config = dict(
    n_layer=16,
    d_model=320,
    n_head=5,
    n_kv_head=1,
    head_dim=64,
    d_mlp=640,
    vocab_size=8192,
    activation='swiglu',
    norm='rmsnorm',
    norm_place='pre',
    norm_eps=1e-05,
    positions='rope',
    rope_base=286000.0,
    rope_fraction=0.75,
    qk_norm=True,
    attn_scale=0.125,
    bias='none',
    tie_embeddings=False,
    parallel_block=False,
    extras=['local attention windows', 'gated attention', 'norms scaled by depth', 'capped logits'],
    init='normal',
    init_std_qkv=0.0178,
    init_std_o=0.0,
    init_std_up=0.0178,
    init_std_down=0.0,
    optimizer='adamw',
    lr=0.00147,
    beta1=0.95,
    beta2=0.99,
    weight_decay=0.11,
    lr_head=0.00719,
    grad_clip=2.0,
    warmup_steps=442,
    schedule='wsd',
    decay_fraction=0.74,
    decay_shape='linear',
    final_lr_fraction=0.0,
    batch_tokens=131072,
    seq_len=1024,
    doc_mask=True,
    train_tokens=649900000,
    steps=4959,
    dataset='wikipedia_en',
)
Each number is 128 + 24 x the weight over its row's rms, rounded and kept within 0 to 255. Layers, rows and columns count from 0. Numbers have three digits each. The size before them is the row's rms in percent of the matrix's.

# gate: layer 3 MLP gate, 640x320, rms 0.0543, rows 247-313, columns 192-255
# up: layer 3 MLP up, 640x320, rms 0.0509, rows 247-313, columns 192-255
# down: layer 3 MLP down (transposed), 640x320, rms 0.0488, rows 247-312, columns 192-255
gate247 096:172150132132106091123143130137128171156130122135149100147148148096145161143166154166184102178084140110105188093110151135122130095126146119095150142070100121129164117124125113148148087180103174
up247 093:104133110087154152102174137151141181151116120134180123129097126138143113099126121118102134119180142112144146120123167105130118104126109088154126100147095130136097147119110156146086131128098191
down247 100:139126131138122146128098145091120108092108096124132166112145154151089151144125127155121114120145103123090079115165081125108177153118111148083120169127142133067122100133115129121147154103163101
gate248 094:131085120110139130165130112149112124126130138136180103104097141132093102092124099120160093143146100092146114094129126130073142150124123103131158138135159141117153143158177142120132108140071138
up248 102:101073143115146141151097112144134116162135129129135138098109135118103131114104169120099101106163148134098180083124154108170113156109124133131132144145174153108140114145157160140151133157102125
down248 094:142163107159110129114160136126124106131160119105097141143142130144137142142132163157106129108113151141093122142109110146151143127134153107134096130158087117127111111118110090143136127142159095
gate249 099:145131099105092124126162107172126131132117124108168139139146143138162111120198171155089095123137106137113151138143102140116165174129105123098123094132108109114106111066085090164124178152142137
up249 097:124111153117094121128127154155132164187142101129170116148154101120084136130190100141109116086114092155128139106108087132112115118129109143130094130106109123143122141092101111119128079124105112
down249 099:144153140078107113131124134130125094084109141103134148127102143146122107090112166141139134180136123154148139154118142144097133137117116142100135138152144130118096127123123160126141175121154151
gate250 103:123102100167119142134157096168107127138107137185161131157155126148108135104150094109164095114086165163098134127136100170121121133099128125107139137107145134139120088139112130177113124130118108
up250 102:063133144137111135120166124143149119128131156136132139160135104126134115105117082148151101135090139146128204111113125157187137110154147108141160151105148178120117091079110143167089136108137113
down250 097:154125137101130111149129149126155130143176136105089145121128102112140139140101150131114139148136107078125127100113160104154118122151150158142139103149122141097125146144142131099152120141141130
gate251 098:139134152137152124094139115133099122169134134125109152110096132138105131129139165155161126086113128163135154082125129140087129114140118136135119124137109135143136116094125104117092108134119137
up251 096:111137158119139126145117124174122153119105157093133120140134107114099141104129126143133134124156142118161093128122126124137100129118135094117126071111087138116105088160118140115129160113131147
down251 097:151133143161129119103177101150135095161133114137158141153112139151156117163100160096133124076100125135080158103137131087119161138152161139143150128148152138142144085086115135160124127144164125
gate252 094:155134125106109122147130135114102092107124136132122129087112125124110119157146157125134104102176113125103156126156142124131098161143129088191133162106154105128114130114152107137138142112113125
up252 093:093126085141155132097135113172164118166107119160154111130142120121133133128127150120139139140128179140168132097119121152136138148143120105095154109138113120129158113128105124133107108093158123
down252 096:121123144138118127157151120095145129098144077139133117125127162091094089113112121069081118104129117129141143165147133120098065117146150135146121177173134132118125089103134132135158115105112089
gate253 099:109081144087144151102098190156121108139098065115138175145103111104129148158116092137176135125143135148125103102139122092148134110145164178120172164113143116120132149126111106106138111152120141
up253 095:186097116117124112162121152162113156130112163169134157145130130115150098135160090137080131130102133161141075128106117135133167135080134150126105143155125117123127138140132097105107101130138112
down253 091:093126170147126122156136078101143137116153129090086119123120164127158176138105156132139124115154088106101123152101119114101121120171125106134166122100141148140121106123147141194176104100144166
gate254 090:132136101119100090146118151156142120115160132144125133153143134132105175120123127089189131149136132131148124133177110147104111163161149150158148104084163115120169131134104129133112150127116107
up254 090:099144109120112121122156134136083127127134156149129159158115133118117159098115123077153164155126179100147113108141115118088126143136111094136134117102088101096108132169120142145139173133096138
down254 091:132129111112106109132138146142096144094143177163124133154164130125133140079126150102199138121129168102180086107157095107097121150152116128161146116112151110106151123133118143128151137149098124
gate255 109:124139103085133075124095099120131119120136114109146149119136107138138121113164149126106107060115126134081080136155159142098111149125146137095102119134121187132117121136141126105126169123142145
up255 099:172116124124123128159150134118088070152167142125106133127139100102115132100128164091136138131118122105125118144104122132133131139132097184157071134113120146142134116134122121124105121096144124
down255 104:121149137146131117177095121106101114121103142101116185151121134155135145114093124170094126101085127148122141129161148114158127106138110075130123116098125116131130133106123147151106156075116150
gate256 091:097098158149126132143103117158113177109162147160150137121099143146150066152130157098122122112171084144124100107137119140150087109157133170126116101129114124165175120110151097087136208114097105
up256 103:115126170109105072107124128153162154103137121154116154128138082184108129157122113092126156134070070128136122131122117113117110145085099171145134128135127110148097140177199112157163112164143104
down256 100:141103102097157155140100107131134125099174164133158125138126122148139080153155151104161140125156083128142097105131147129132096100154137133143108062110102157119113117132129097086116178098128078
gate257 112:115132136074139114146101130133105171124107160113120122104112095163079164139181113143148136090148098169164123124159138138141112127132094147157141126144110136129132121096135113109148144137120121
up257 106:095122117143120131127122113126143137094148066158113112155116152164124093101117157139104129165149139131108166155125082142123142098138133104124135120123120119104124117132149163107102062154107094
down257 104:134099118105128117150124136115130113158084158102114158157147109134128172096155139083095149147155136119080089120167112117129138094100145090166090139137137153114090146129106130152140150139123147
gate258 105:118133093140118102114117100157085136121097138136122141129127090135122112163154124122118115110145103128093153103112116103111117174112122164124152115102135128137113157125110118123139153169116134
up258 104:156125087097098128141126114087083104158076129128144131095104103138168142161144104158120128188150106157155135091119106133091168114149119111103108145119147138146136131126162157153107164147116113
down258 107:101089124115148139149112100160132149138131142154090122115184112140132159119117142121082139101107090149093139147193133187141126140115077123140121123059105095147117170124106101139135126174143147
gate259 104:154146098166123164109157119151136146124091082145129123181101122135115146142114105078168156106133140131111113131107121147105087152172176096132131139108094090120148153114144075090137102136107116
up259 100:106083125057090110139139115113148072096117163116150104126125114134123144130133121117121087117129126117122097096153121118111149123097111156104140141125088132110131119186120097142147135136138150
down259 101:140094141139076139119156130122115107086117159110154140159088099128097116151123118100138120094152128116139082110096112155127169148130141111122122124152109106090135101141133080103084134137128126
gate260 096:161083107124088132152135153158198123145084147097102150137146122122111145124109158109136108138167105145115113119155128118086094169129130132171106114128135100084118110125111110104132105151140146
up260 100:086166070098147092115132149148077118147139146135140143145149135120140168078162069122112147122139085163124126128143115142126123134134133147084115106151111120154126138156113151127128171107157115
down260 105:124132111107108129124143161123095132139128136107128146130172121089113160081118128098102124163145065137136149112155109117075134172139137134134133124189107133132151099121144135110129133150146112
gate261 092:147143127120145137118133119148157152120153169136183134117122131095120156117152086128182123112116165095165132172118116102113099138189119152130135088115145122109124113156125109139139166098091116
up261 101:119161156173174152126127103140169135130117169114177123121121154099156136085119095144128134119151155113161135135099103108145121103131112120166145128117142135121149093165125132142134104107060132
down261 081:096130110139123113125142107123091130152103103108086149145128144151107122161107161137090144158135111154107114087108138146141145107083152086130119167124140143151109139104124152122138092117157125
gate262 100:143135129133140128102198129102087135134104105152096169117098099133114091125140144141117130147118124153140107138127143174091150151111119158110093140138136144120103139085097100106151137133132160
up262 099:127070132093136146138077129098147134115126139114113183159144156136116147141115109111131121119105136106093124100139101148135126107187162101076167177117079125102140145141105146091182134126132127
down262 096:100150115155150095129163150142068085136115160107125144140108122104147115119127167096147122138183118123188148090135151121115126133114091143117108104148120167184129159103132135117115139135140135
gate263 118:120156187100106132108137138103128076129141069122133112153120133140107086131149160175135113142109137129133132116145133143131087147141153138166126120090113091105155138111146152108163122139127101
up263 108:128089097117152123103115128094128123110137129133118129120134124137121134077106134129130140113112183107165101131116121147143129125156105165127159120076108103116099157124071096126168131161157139
down263 112:140135091135143137108136103102107131102144177092127124097113138141085148135102133111096115095115106089106093139111088122163124126119146118157126168137106160146106159189132096141143127110116171
gate264 108:106125136139151148121175122169142138162117086091128139096071102119122182145175127102131146173107135146130140117147167085149117139135124150127161134137170128061120098102130142160136109127105149
up264 102:098133144157093113126137125147128137094136120136114138156118096109167159157118139070106088110133132131074106105129143147172103148149124147136117132163125108136149181162174114130146122117102119
down264 107:122117089121149178152166104103126122139162116140127128176130124116124142138165122084162164161115135084116136155147111130149097118118104148124162116143160156150150148087162086129150113113143132
gate265 093:104105119102138121114161141124106115140069178091133141136169128113139207125083088130123104172127110151130104106117130107114109126122129117116112092109123146135086118139115112151136144137121148
up265 105:087142124144142122117181129100105156140120090129144110096126084101149165107142148099133141135164127131124161106123166110135126161095135135167151131142122144127078102148133135172171135103123170
down265 097:041135120188132132108165112135113150135123110124127083125100100118131132124183136101141115114150132110144167104055169120130127139083109119148144160136153139133114124174120099162155132124123157
gate266 118:125126133126122139167154102158123164112114139122116111093113114117095108122160145102161156072091115136123160081167132088132103112131103126088124110143069131147084108105137100147136129147094149
up266 107:146121114137087161135093149099115127122165121105096109139118066176128139139158125152134177133147132140137154078165089143141118129121121118099172119105138096130176092124143145096121123132118116
down266 109:122160120125116120148098153136110122120106144167108122135126140132124137112108116089113120163137113190106114145108142070132179135101115112141120132125088147143113171114114153124117136106131101
gate267 112:135114104122108144136112191143144127123133131146158174129097111149146105110116156116137145121188112151148073112147134111096118125108125131128074105124109111139135135094119116114141134070143204
up267 109:127117176126120141129136135175083154121107134128127130122138161105123109154097163111124090134111165140093140164121135141182122123176146152087090117133145149147072130087121169108085136150106140
down267 102:100110097091097134132127124164121118128124110106118134123125110151090181142111150126102139134118126096085137077122136126102151120106129112152082124113120149140116133098120147115099131132129168
gate268 116:094104132160120129114128152103128120132099147141128122129119152142126149134139134138174114115091109096134089166146091158115122125108162119134145135147136149131138147099124116131155160135101141
up268 103:206140128152120137074083139130112142111132118146158175152167083107127090141128126136102156160140089160127119135110117153128116127127133161110144117131124060116120173144110136103104144118136105
down268 095:156093122188156125094079147083141140110128120188152175138155117120149099126132115114113177145136139130122118109106096156101099132127137152141146111101147109097164186121122108131133120102099109
gate269 089:112132147121087129116099124104140125176111079116108131103104106142117116088117137127101108176097114095103068156132158132078131135109169107141130153153138135119116171155167154089132112112133139
up269 097:149136134106135118151144135107119116096174105127118165140161099104125174189143117120153132098092108146172119106156149126092112105154101156144109084105077145114064129152145088173127115118143082
down269 100:118127149152086141129147115078111114189117091084114125096130122123108125137134141135102108157103106111110067139145173142081123087113135120143162114135135132139125110137171142090155100115123138
gate270 095:131104146136106136126144126128131134099130163172139159144144178144132130123116116133104135140119117096130102149120165144145062081156133135128176125124096072107156192092173114184117087091112126
up270 089:115113103110135134095100135111094156147157079138121126142113098110109081137135123136071140124137134149109139105087159127107169154109106131152069118123126138129119112163109132112140132135136128
down270 094:152163113158117119127119097146152136121114147109132134097122080108139142125120148097147119149120127129113134136156097117102142155101124101133110164118183172140090093143113143135171186126132132
gate271 114:160156129115159127122109135149095137140105086095100153152114112144118128130149096147128131115185105158110089141178111144090157127150180161079103108117108158164121114146127146100133129075130127
up271 105:145131157128120121133093144142157117153108147171155142136148113123118186127122099128139132110116113172116098108135121142132155146150143122116161134175152122127132141115127119168145083134111119
down271 110:115111142145157113121150134135173120135103155149141105145122112137161185106089071130171144125133119155155142150206139116132167120135117135119164143143126156140157117169102174117090109137120086
gate272 105:098152113117143110188122122145114092156144114152146110139100128135096135112167157118138104116105115134116127192138149157129115117180104135133096143140152139092137126133162129103101126147116130
up272 101:149148158136110150147136134118169138132158143125161111125141117104167117145108098146144115161117156085160112128097159098114085095123113095121118162102165143135139133123142128135139103115156119
down272 103:127125156141072116117118137100121165124118168150120126136122159152161116108113127118153181107171133146152135098084141155117175129114121142132100139109103091149118127134111118083145133124123110
gate273 092:091076162161100153085151146126134128118113134092099132111093120134141133135100135098085125095111148126125109123150179143120143141093127126121057177135165144127144137111142161153116111152150126
up273 095:134177126088122121144137146135153095087152120100145084137120177155107113142110143138142129164130129168130173112154085141158110144179116146148132122111129099125124144068141116137128099142157105
down273 096:142122140170155150132110148109100130119147156139087137095091074118142108091132133131106149115112127093136129159146156089072145144111116092125074148164101160113149114128126127127150174138122130
gate274 107:127106107148079113155091100124162100099117103108162153123140150126141092179130124146137156137125147093115139142119132165150140161139114102070142137104157156100123076111140143142117138137151159
up274 104:083140112149127174109122164168095103131156143093086136138117161180137134106144132098146126165144115117134144143099114103102146124144129162136169126145123112124132133133131099080096109141108121
down274 106:108141126111177147133125144153112099151117131088123131123083125138145138112118140132152124067130134132129148098151116100123114126159128107171109177148156124131156144132096114105151128134115105
gate275 098:090115101154120104158156102150136117094151119175109154181130176148128103138139104130116126153159127153161135162156154152108148149123147163107123093082157111118107131172119159134101152091134160
up275 097:145119130110107119113090136089154089171108139104150130067133105089159156151093117144114136131181098115124093114110136121093113130144086100133182140140121106103123126112151126152153094139123123
down275 101:144103087114168109155117107112121130125126136144160138127158134121133122151153115126097097135190084143169111131132150146082111113118103150153169110124119090108131105118115161142115107095115150
gate276 088:125093126154102147129102098123183101094105144150179132066111112151149116175137143133154145114153164130094152127118116130126128133185167143083144104124115145134165120147115145117110132121139081
up276 095:142134131119136107131159152143126154123132121129083143115153134100136151149131079129119066091136109101165066136140125109136097108101110137113126119138118125113090143124126141145153167098133128
down276 081:122107133167121132133097139139162124085093126169158157137118102132121145140130098100146093108171180143133124149106110126145136087111121177104133134141137152135173102124122139119116139112168114
gate277 103:133128142130108105130080102095171157117116164115109142115125133127128095124136126125096148118161113124139115089118161167152134100151087142126118154121154112133103135106068162154105120163111148
up277 098:131097133124126092121137119120134140132117097136139109136110109112132147112097126103113115164152098114127121155098102173107143146127132126117211125132084118123162129173113123129123113131123139
down277 105:095173129127166138168143127119117126137110140158121146134132143147136117127152141132119151108097155182142156133122132108200143133150143134128099148138167174116133128136127135143144144109111093
gate278 094:139166117143109142153126089110113148150089115138141127114117158126164153112156179124143091106113153136147106123102116131139119139126154160126108100099121130137116124141157088111140148093174095
up278 097:155145138148139107157101058171102145160131109145128106114113175106158139103173184169114090123102164098126124110097148141116154125142089139130135098105136112114115126183144106096125140140128129
down278 101:139146132108144098113118136138138127142188118120137126103130144149131147126152127166134134141136128104130134099132136118091161109155091084133144132123103125102094111189133141094094116139109186
gate279 111:158116156110128108145122108155109096122131122100111114144125084145104114148126153111092093113149126153097142109138158145140171122103133101098128103117170131147097087118153135143123117096129161
up279 104:137131111140131090118135107138140109150154149131136108139148133115143142136120113088092109151112147121169144141118104137094139117163105118132070153112099134119127122153138135101106154097134079
down279 106:154137140110143120138131137145111090123087144101112127134119129133115107158151209123132128117132122135135143126101157115118090120155144152137143125119108124099105127097135127167163119147137137
gate280 091:138098109168099136129133129148112064117128073122171105127136123098113171111131123118168141153072127126147111107139078089116130148093148156144152173118150160147128141119133072161126094103116134
up280 103:140149135091124103152137125143129144125119185119120147147095127172127120154128107148101130141145145135156098158152124171120104137164103132101073079123114147125099118143124145137130158105111126
down280 102:142106121173119131128123153191140106114093096119200122141120117107119163097123107126162104150062145145119124159149084145129120162110119128118108206136165159140116159132136100169137106086099114
gate281 096:164133151142116125114104121159068131101115097155112124125141131158125138132120177146117143129112115126115105125140128150125113142119160101195148149115164102127167132118132138157139103131120116
up281 090:166106118117127159101185132142126093113111176139109135110065122151186126157131097082136116113087131135107113180143151102164117146112139133155155141118141131115102152064147118093107116153086104
down281 091:119131104165117064134061149146127196140167112134110131178131140116087123099152131123136175168127129147119128133070102152110141093127116124122086111132113104082148113164115113161167116140144169
gate282 106:137136168078133100162125104124102126145121156138140141129163136148094096131129143122112130128166112107135113138126112156107121147132147133159070111119149124162154134149130093094138139157117097
up282 100:111116138105141137127127120149080131149118104146115107147124069119137149098154127112135126138163127183131134112106110145141169107165138181130111135124114116179124154149153152095147126152155108
down282 094:106121059173117141089121131119158132151126094159155117153113112102135123099099136134122119128121130131103101151078150123128169142179105143107135132110125117114136178160133145166158107128125124
gate283 094:180133168162145136168146144161134161146143105157184126079148145118097092106152147116132151143093142112098102106108160149151156130108119106156120138144144111143140167075139113100106135122141145
up283 093:131105063106179112140143143110134120167144109162177159091099144130130154172160082121094136156156126123150107112139101111158115128096124140111147109180147104137113125108151131176114166108086119
down283 096:122153156133124166118127090118129115132117112132111146133153113126057064074075157119153155110098133122104182132142119151140120116161128115126105147087123146163118144134144094119146126135136145
gate284 105:078127154195145135133140120138169135096120116149128097122179165114135171102149078117164107146154168137120063116133131139156118121150108145125134085081066100163136144133142109078149145100109121
up284 099:140140138116165149141071093157136160144077098130157150119131092132144158113157144161134120137116144146178096137115119164141142109149161069124125108140133132125098109138104126146108117117163133
down284 102:125118102140114157178103111119118124151156138071099166144121108154134111144093173163145139114150117108154151156091141116105106161117124140170112106183121133125143119112137132150133115141128127
gate285 101:120145074115124132131135135104138134118111191170095136129116130122091204140179167102151080147062160185119133120129108194139141139107135082163137130095165145107149092095141117112137127121191112
up285 107:145115154143110112117087096107125159113170137135086124122079164100153105098117073132115125142149093059155134160114169104121141112127085123132136147141131112130142131109113110111118125157144118
down285 104:131120152132107117156132115129121128139139057126132131132130120174097066111111089166128194120177120136122091131102161116134117117141121172125128133162124108138118114169121098141144168125051143
gate286 086:139146188107090118137145133126100103135130141077109132149104147150130107101120114135091133141140168139137098091151150170119111093098148122130124129137164108103102142121134150147123129127123117
up286 090:089121055104123110157124124173126093134124127116090131131156116123123164098158104096174125152111113108170121153092081087095098143163165076158134133123127082135135122142135147137154143122119119
down286 091:131145152092130145130117123138140087131113136065110143125138159109120143081111139137099116132144137091152117117139099141083100105140178107134115142142150087136143131123130149110141137105117134
gate287 096:124113133159162122165168130151162147165094157097114132155154092135127125111104110122171138099122117157140083119123140134157171114111119120170137134144138169120077143115099114138114117109125127
up287 097:092132150137138100153179173114157134110160160131109095137155113120130114097112094132133105113142120111121171136133137113133146132119101078101137148130133152166107104088135140099096094089137150
down287 096:157129103091117127089109134102102115102137099183134157111114131133130143129147163105127119135153120126087150133150113147083097103084092139129139143118116101119140114151097138121154133149135130
gate288 090:117154120127148135155195123148140089120155145084101092125167137109140120115117090112124145223109107157145113157125113100151153122099156156150139158112120086102130232125088126122132129153144082
up288 101:149120121122181126144132104105134131121123140119106083118140143130119094108166126135120139150131125118144147125125144122176156104084107170129138128115107132131140149107097081111162117174153133
down288 100:125096129118123099099077127106141150124124140149127146127070128158097094118148145139131114062139110101108138102109143133116105116107093126106109120122108163150114080135162089131134121111128143
gate289 093:125120123095095122108159124179144142082084116128133131144134082162146126132162141094103114118112147145139110091156160108104097140124137132112135098145147119165128099158134124142109099091130152
up289 092:095134102119133113134180161124142151098160147097174136153113094127136140121149162129141105116158117165168133072145157145143118118120153140135130109151202112093103134123123120144088127121118155
down289 093:108135143142139113133115142113131133156155159111120124128103129110113121137136123103171126148107056134167183103088129166154097106159168127128171141126174139129122138131166171138136123149153099
gate290 112:125115111077135144083157136105080112118117122130132136115168132117142116144159124152112092108126138119137128139131140114111158170112139152145104114140125119143104097122162139131170154109140158
up290 115:122121098140149096180136114173131116133174138157119155195109152107122165135157130100158145129149096102101123158113106085126171130110136149165104146091138117142131103148100133159095129181096172
down290 107:123124106148110125160102092159103131127156128131152118117130142160116146101160138152129134106143120103185135161137103115127114127174142096142111112119135120130157090130118100140141104123135148
gate291 100:116116124148150122119119087149134151128159112134139153166115157112117119100148092130134126120115112152120156115140105119110155100097123141133121127170122114149131132128112147157114192174154139
up291 102:132188106075073112152153127153105120107074151096109143142147128138171182176159134137153126145061102163148107133148130114143140114145124151135136123123150117139120065132143105132148157111130121
down291 101:120115139146169160094112094103163165142156100170137124140114163110132126084152108127119150152141124120091124109167138141139129120105150125139110130147120115123133143086106114150123110147133147
gate292 096:139138108160145083170113149158130121154131130176158093154130142121144090135163120157157081171107127138122132125171133133158106126108102121138113117103151125138128144132122116149109084168169173
up292 097:103125133136124168137144119104099167131136198125129141184098061096129110139148200107154115112165152121084110114131147162122086161109129074156171129117179153113170156104154118092138122175159100
down292 098:174130126159097133123135110140155141104113120115075151093157176126108129098117083094099170129154129113142167120147138136132167127118116149092124126137112090148084114155117103102114108087073123
gate293 102:130094132103080168113137178139130114117158099101159150120112145150143098142151115168127089100178104130131136106156146118137107112132117158132177114108134104125160145105152103126120112131112158
up293 096:113120150148129130130144145126152215140114124089127102171124104133140083137098141158103141169130091123161140119139139118102107150094124123146163150109147144122104175124167127144116112100157119
down293 097:179129136135138159132107085127102090122145133121143164108134153157119144137140125114138110068124167123118150170093175137121158088112114142078081117141104137120137099147117107104138160150109132
gate294 086:117168141141128126136121135087163115126116085125086124138101130111113179056110122174138140095145132175132127125148114130169161099149093117153138110144125157120123096159146119117163103160122142
up294 085:125109125096113169110135099101104112143110176148129103144136175107157092155133092148096112128118148099113125133051173148122092095116124124130132132131090102128126158129112115107152130125120121
down294 081:164106136122150097157133136153119135110132098133147101114156096138108128152124160085126121170141134157158110111182118097131142154144151146105133137074134145113147112073155166116121124106136130
gate295 106:126134144126098121123153117090117099101093146165115134170128087144147135111148177093121129153114088165142094137146138150107129133134168140148153134095148124157110167116204084134119093122124117
up295 102:143119106125120129150151147106138171077133120126090124102117088151180154136122142124126097107155098070110150140116130131117135135111115142107128159097122166157156092129147118120105124140096090
down295 101:160185111111121168115141169160157125112126104131107115094122130132142172127144113182151131110109159092101132111145121140125120100172133181108128143135112127123128091163118106149130212120097139
gate296 096:128116096158088144148140112152153166098097088182111166135123099154111111095138129122148139134108163134110128163121162152119148166138118100111110130160093125116151167123085111085150135177113098
up296 104:165160127115149102137127183139180158135147144097101126139136138096097177165130140119143122139091138139103148130174146156165136117136179146143144094133175074126129126127164125128109150116160115
down296 092:137098143171138145112141103162175148097091111166137166115134083127113119107110122160163129167099151132128112132152159123099147161126127124151120113139101136128105168144080108148148129135143100
gate297 103:098162096139084139161186125151114113106098130101120104150116133156127115118113077128144139106118134168092110124149075124172135122148145170127125124124123118104062155114147155144115145105122128
up297 101:160120148116100089117112184113169117108131143128145083106153144142158164142114079126113104122214114123119089151116139148110149111163156134104100147112147065151134118139145123165143139109131133
down297 103:127163155129104179137145165136134110112110106108099108131143134137141120106136096117112134100143097153097138104147077118134111131150120175099137141125102087100108140121109134133115140103135146
gate298 112:105133147148119124143117120134117120128098110174078118129145078165111147125110133117164105121108124121182131143141111140099133177124116131137147141128082131118156150123142118145131152135062098
up298 103:112120138108110143109136101154147131144147139119078147122127138132072172106081116091113136127129149110097169164125148148111133118126169108113172141169094072107103113081124165123138139135135108
down298 111:097102119117103105113148102135126143127142188120083119165137150092118140130143104077146150102124175092103136141131154152150104147121145138148176129110124123147107144096102127118155093104128144
gate299 096:136120138148176116114126127132132178180129109129056160128105111145093096146155165122112145122087153165131157106125140057135139140156108170131116094109149121172123117105133090138144149152104086
up299 104:126153135124128095134134149155132121127146089172119119111132134103104135101162114106186096121100117099140100131141128136131128161093161126119138085151135126094122155134178150116142117155126133
down299 102:157130141145153122122145145173156176164145130121073141087137136109094100159117158132138193131072143149118165103148172068163123144142075145142084094111128103160138101126153096141107145115167108
gate300 096:127129140134134100149109127123132100077105136093119110139140137111117089118129087108108143153157081158131124148155158142089131110128103069123134151114152123146166151120162129116127111153149106
up300 094:110135122158143103163162109119134161134158152169094129150145148150095147111133163144147130127119153104156148149115145137113150123090090163140111132138153114115109169140097104089121138170113107
down300 100:152099136087086128108073131140115087118120120100142112110103113135148135133104077113094122158128106125105125089148126132143134117135141124148141168132127147152138101119181096164127078109143132
gate301 096:130093160124171157138118129171138093091135104140132150121143138136125095208104143109099116150161118147126155119127123156112122135125108120144153112142156106135125202134087125115069147150123103
up301 096:124123147134115116151110107109125116138136110129129136137173119128160098155167136189105111082151115138127142107125151155124134153149113076151116120135164114113131162145096142124102136184119156
down301 090:148165132134088124085149154141130113114123131098134131105136127130115153159091080101125116143158116106081125116118124124125133116148151142122124170120148180145154146148132131114167079128103106
gate302 089:147081138123133121145134148135098154138125154134116120137127144160109128135136125108094126117171083152091121124138123147079085129107158168146164116152118095108103102130131101155139156095087162
up302 089:111162101098112149093127167164113131136111159071118150137145094117140149119168125098162144117146158139132113117105106135179126162171125136101128121140144091103146184127114144119123154134153101
down302 090:129119125105137128114120173143147131118077169108141127116123123179116128108119145095127150126162107145128122112131112148157104172123120183141141123144104066061141135099157132153176161121132132
gate303 103:091123139095096128126113130133127132135093112114142127124101137127097125129149113153158148092107146111184151123110120119117098112163129103124106118125152145124099134144118112166138183125103139
up303 103:170098137113141135162140127125156148114154167147142142117122125131094170182117118120142123149092118140120097139129098114156115122102171129089095140137083137149142108129117089164158103150158129
down303 100:107144168180101149063162148109118112109101084111133127112124146126099134123132114142165109107070113093162129116152152092158115108143139114137125147129148127140133118136125154164145180136129153
gate304 098:128139134064122141145150125111155145152099138119154118099133043098133139089112075142157107119120149101154110107131131135116121086167165133119092118130109148148103119143160145158188108122128132
up304 097:094138135172062107137130191141121072145161131089151084135169135109134161102123121133164188157074149110085095141138120157115128137099161107116098152135158138171130125128126140152139108108178077
down304 098:134104147092164150171123111099151174100081140113127113138111080105114105110118138111156126114161151146157090123119136123146163104148098138128127140138142140149147097117134112091156123130105132
gate305 094:119131148132149105114153145117111091113082123134095124137141081155128157139150117098133119150148124117157102102144074131118175135105087156109137152140108100115114117129141138081145128129089132
up305 098:079127118155102149130095088171109094153130111166111105109128183148139158149129122125135116131164162109107126161122113098115127140158155141137107086143152118089195204087151119169159112178124114
down305 103:127106139142154133146136087140110121155091129139081122125149118127143149135104125096144148126131172150161118143161084150142129120101105139097154116117137095144124157101137161126156101145094141
gate306 105:144131137124124124120149113120106101115131081120109096109104110150154089110131131159129119101134102108102155109152185141138118159107158107138103096176152199074137122131189132089145147136114146
up306 104:144086191129159105133092138161133137162140141141181145114098112151165149106107154161134112122128129150150127162143088165134170123166097163130167117146113149132156139147149137143107107163099119
down306 105:100159106126128123112095091195152141116101130127130142142101134125174095129135137099115133123127127151180125136083122088083105112133155142117098134114142143148139112112126118113133149148126180
gate307 100:158163109131175141154142110130131137139160111162141151151123140116094153068125152095126110082089130135150150145136100131146116130139116152146117128101087124130123128140137116095112116169099076
up307 099:112096151138122126119102123121112121163106144103121154082127137136105161092170127122146143129105132139169121119147114146112110159080120111134122076141130088142092132140129090141158154165148140
down307 099:183134103155128137141118126115166133137138104148132118154113130113145119104096117095167115132114126112120141166117108106137143103148130151164132095128131129129125163143129105112110053147141092
gate308 092:115126095119125112140142139150146150137133085060124092168119136129107107086124133137131129110124149145162129133119173167156136126104157104109159104143149165116105164106133111099084157122135126
up308 092:173108133139130116171121139133151125137151084138118099102166139125142117142158130131112151107159112141153091100121117130090117118109143132118121163111162166157121124125129149082103140110123129
down308 096:080159118083176155114149104169119190119118166095146141113125128091142132123114143136118150104081151113106170164146121140157118121134176137148129134118085132091143106145116126142154162133163115
gate309 101:158111125131144115139120117176170111126179101139121174108147131118121173142152093107133103190122131113163133097111096099085128132120169111141153156103082136103150080142107131152149113171148172
up309 104:079156118115122112120183143118147148138124156110121124097080137131103157155164125152164102097113152133128135115116098155093156145096142167159157111148142125148145136099142110109137125120121111
down309 103:106130115186137130107088155152153109124131102110160145122121161134137168118122121100130118141161143139145110106108129130126129111145135106096140158150097086096115125211102090138131127133134142
gate310 082:170123142123131148110125111132125103147106074125111125111127111124092122106169121166139120180169160134114142140144134123144157149143148138132171169166131137140148109077136165143135106128106137
up310 087:158154100195139145164116119143122074166111116174135082107140136098128086096126148112136116137109152096136131130103169146101131124071154097161128155132111106131165136132144131105159120162135150
down310 085:119105144106125114123156153127134178099158152105123138142116172142174141164092128138152102101102086132134118131121138100124111139112128154148105076087106156123089114129118117126086142147165127
gate311 100:158097135137083118126148147115088148127156095153162121095119119108160122163156148063084130139150130128140138127135149125111191127126136108112129148103115153127164143135132161104129115157141141
up311 103:165144162137162134122145175151071137128129164144079133097138125103127178121146109090126123118131147114144129132131153153157123145131175109141147106148115093109114156136108177121131116147147124
down311 101:129126097137141124129155126124110122120113121123115129081153120066108098163158139146150153115101134095105091071106132097107182155138144134130086135122092128114139128144152114079116099167142156
gate312 122:102131094099158115098163135165138190121139116138150137176125141134053127129189109133164079101085154132151118135172115124076115102140085115102120116135110106143103119119123152122141122162117082
up312 113:125115107166195107123100155097144113145129149155195107143088126133135088140112114143112084125134154130106136114128095156161172095105137131119145126103095142133122085119125144135113122165104111
down312 121:127152108164178145153126156113144128149160157134135090151096141120130072124126118145153098100113124148090099116132124126161185110143149159145119117113106146107098085121091132155132147134102123
gate313 094:147151115166111107138112163128136145129163134171109114137122153111129142148158153106104137154102167124143152142115128124119134119099098124149191108165108113126139168137126102123081099193069099
up313 098:121099142098180097109099104098134079112098139130119119136181131134103106149155112110165136178091089148159115146124144138066155153121160125111088161069132127140129142133169111124138122138131119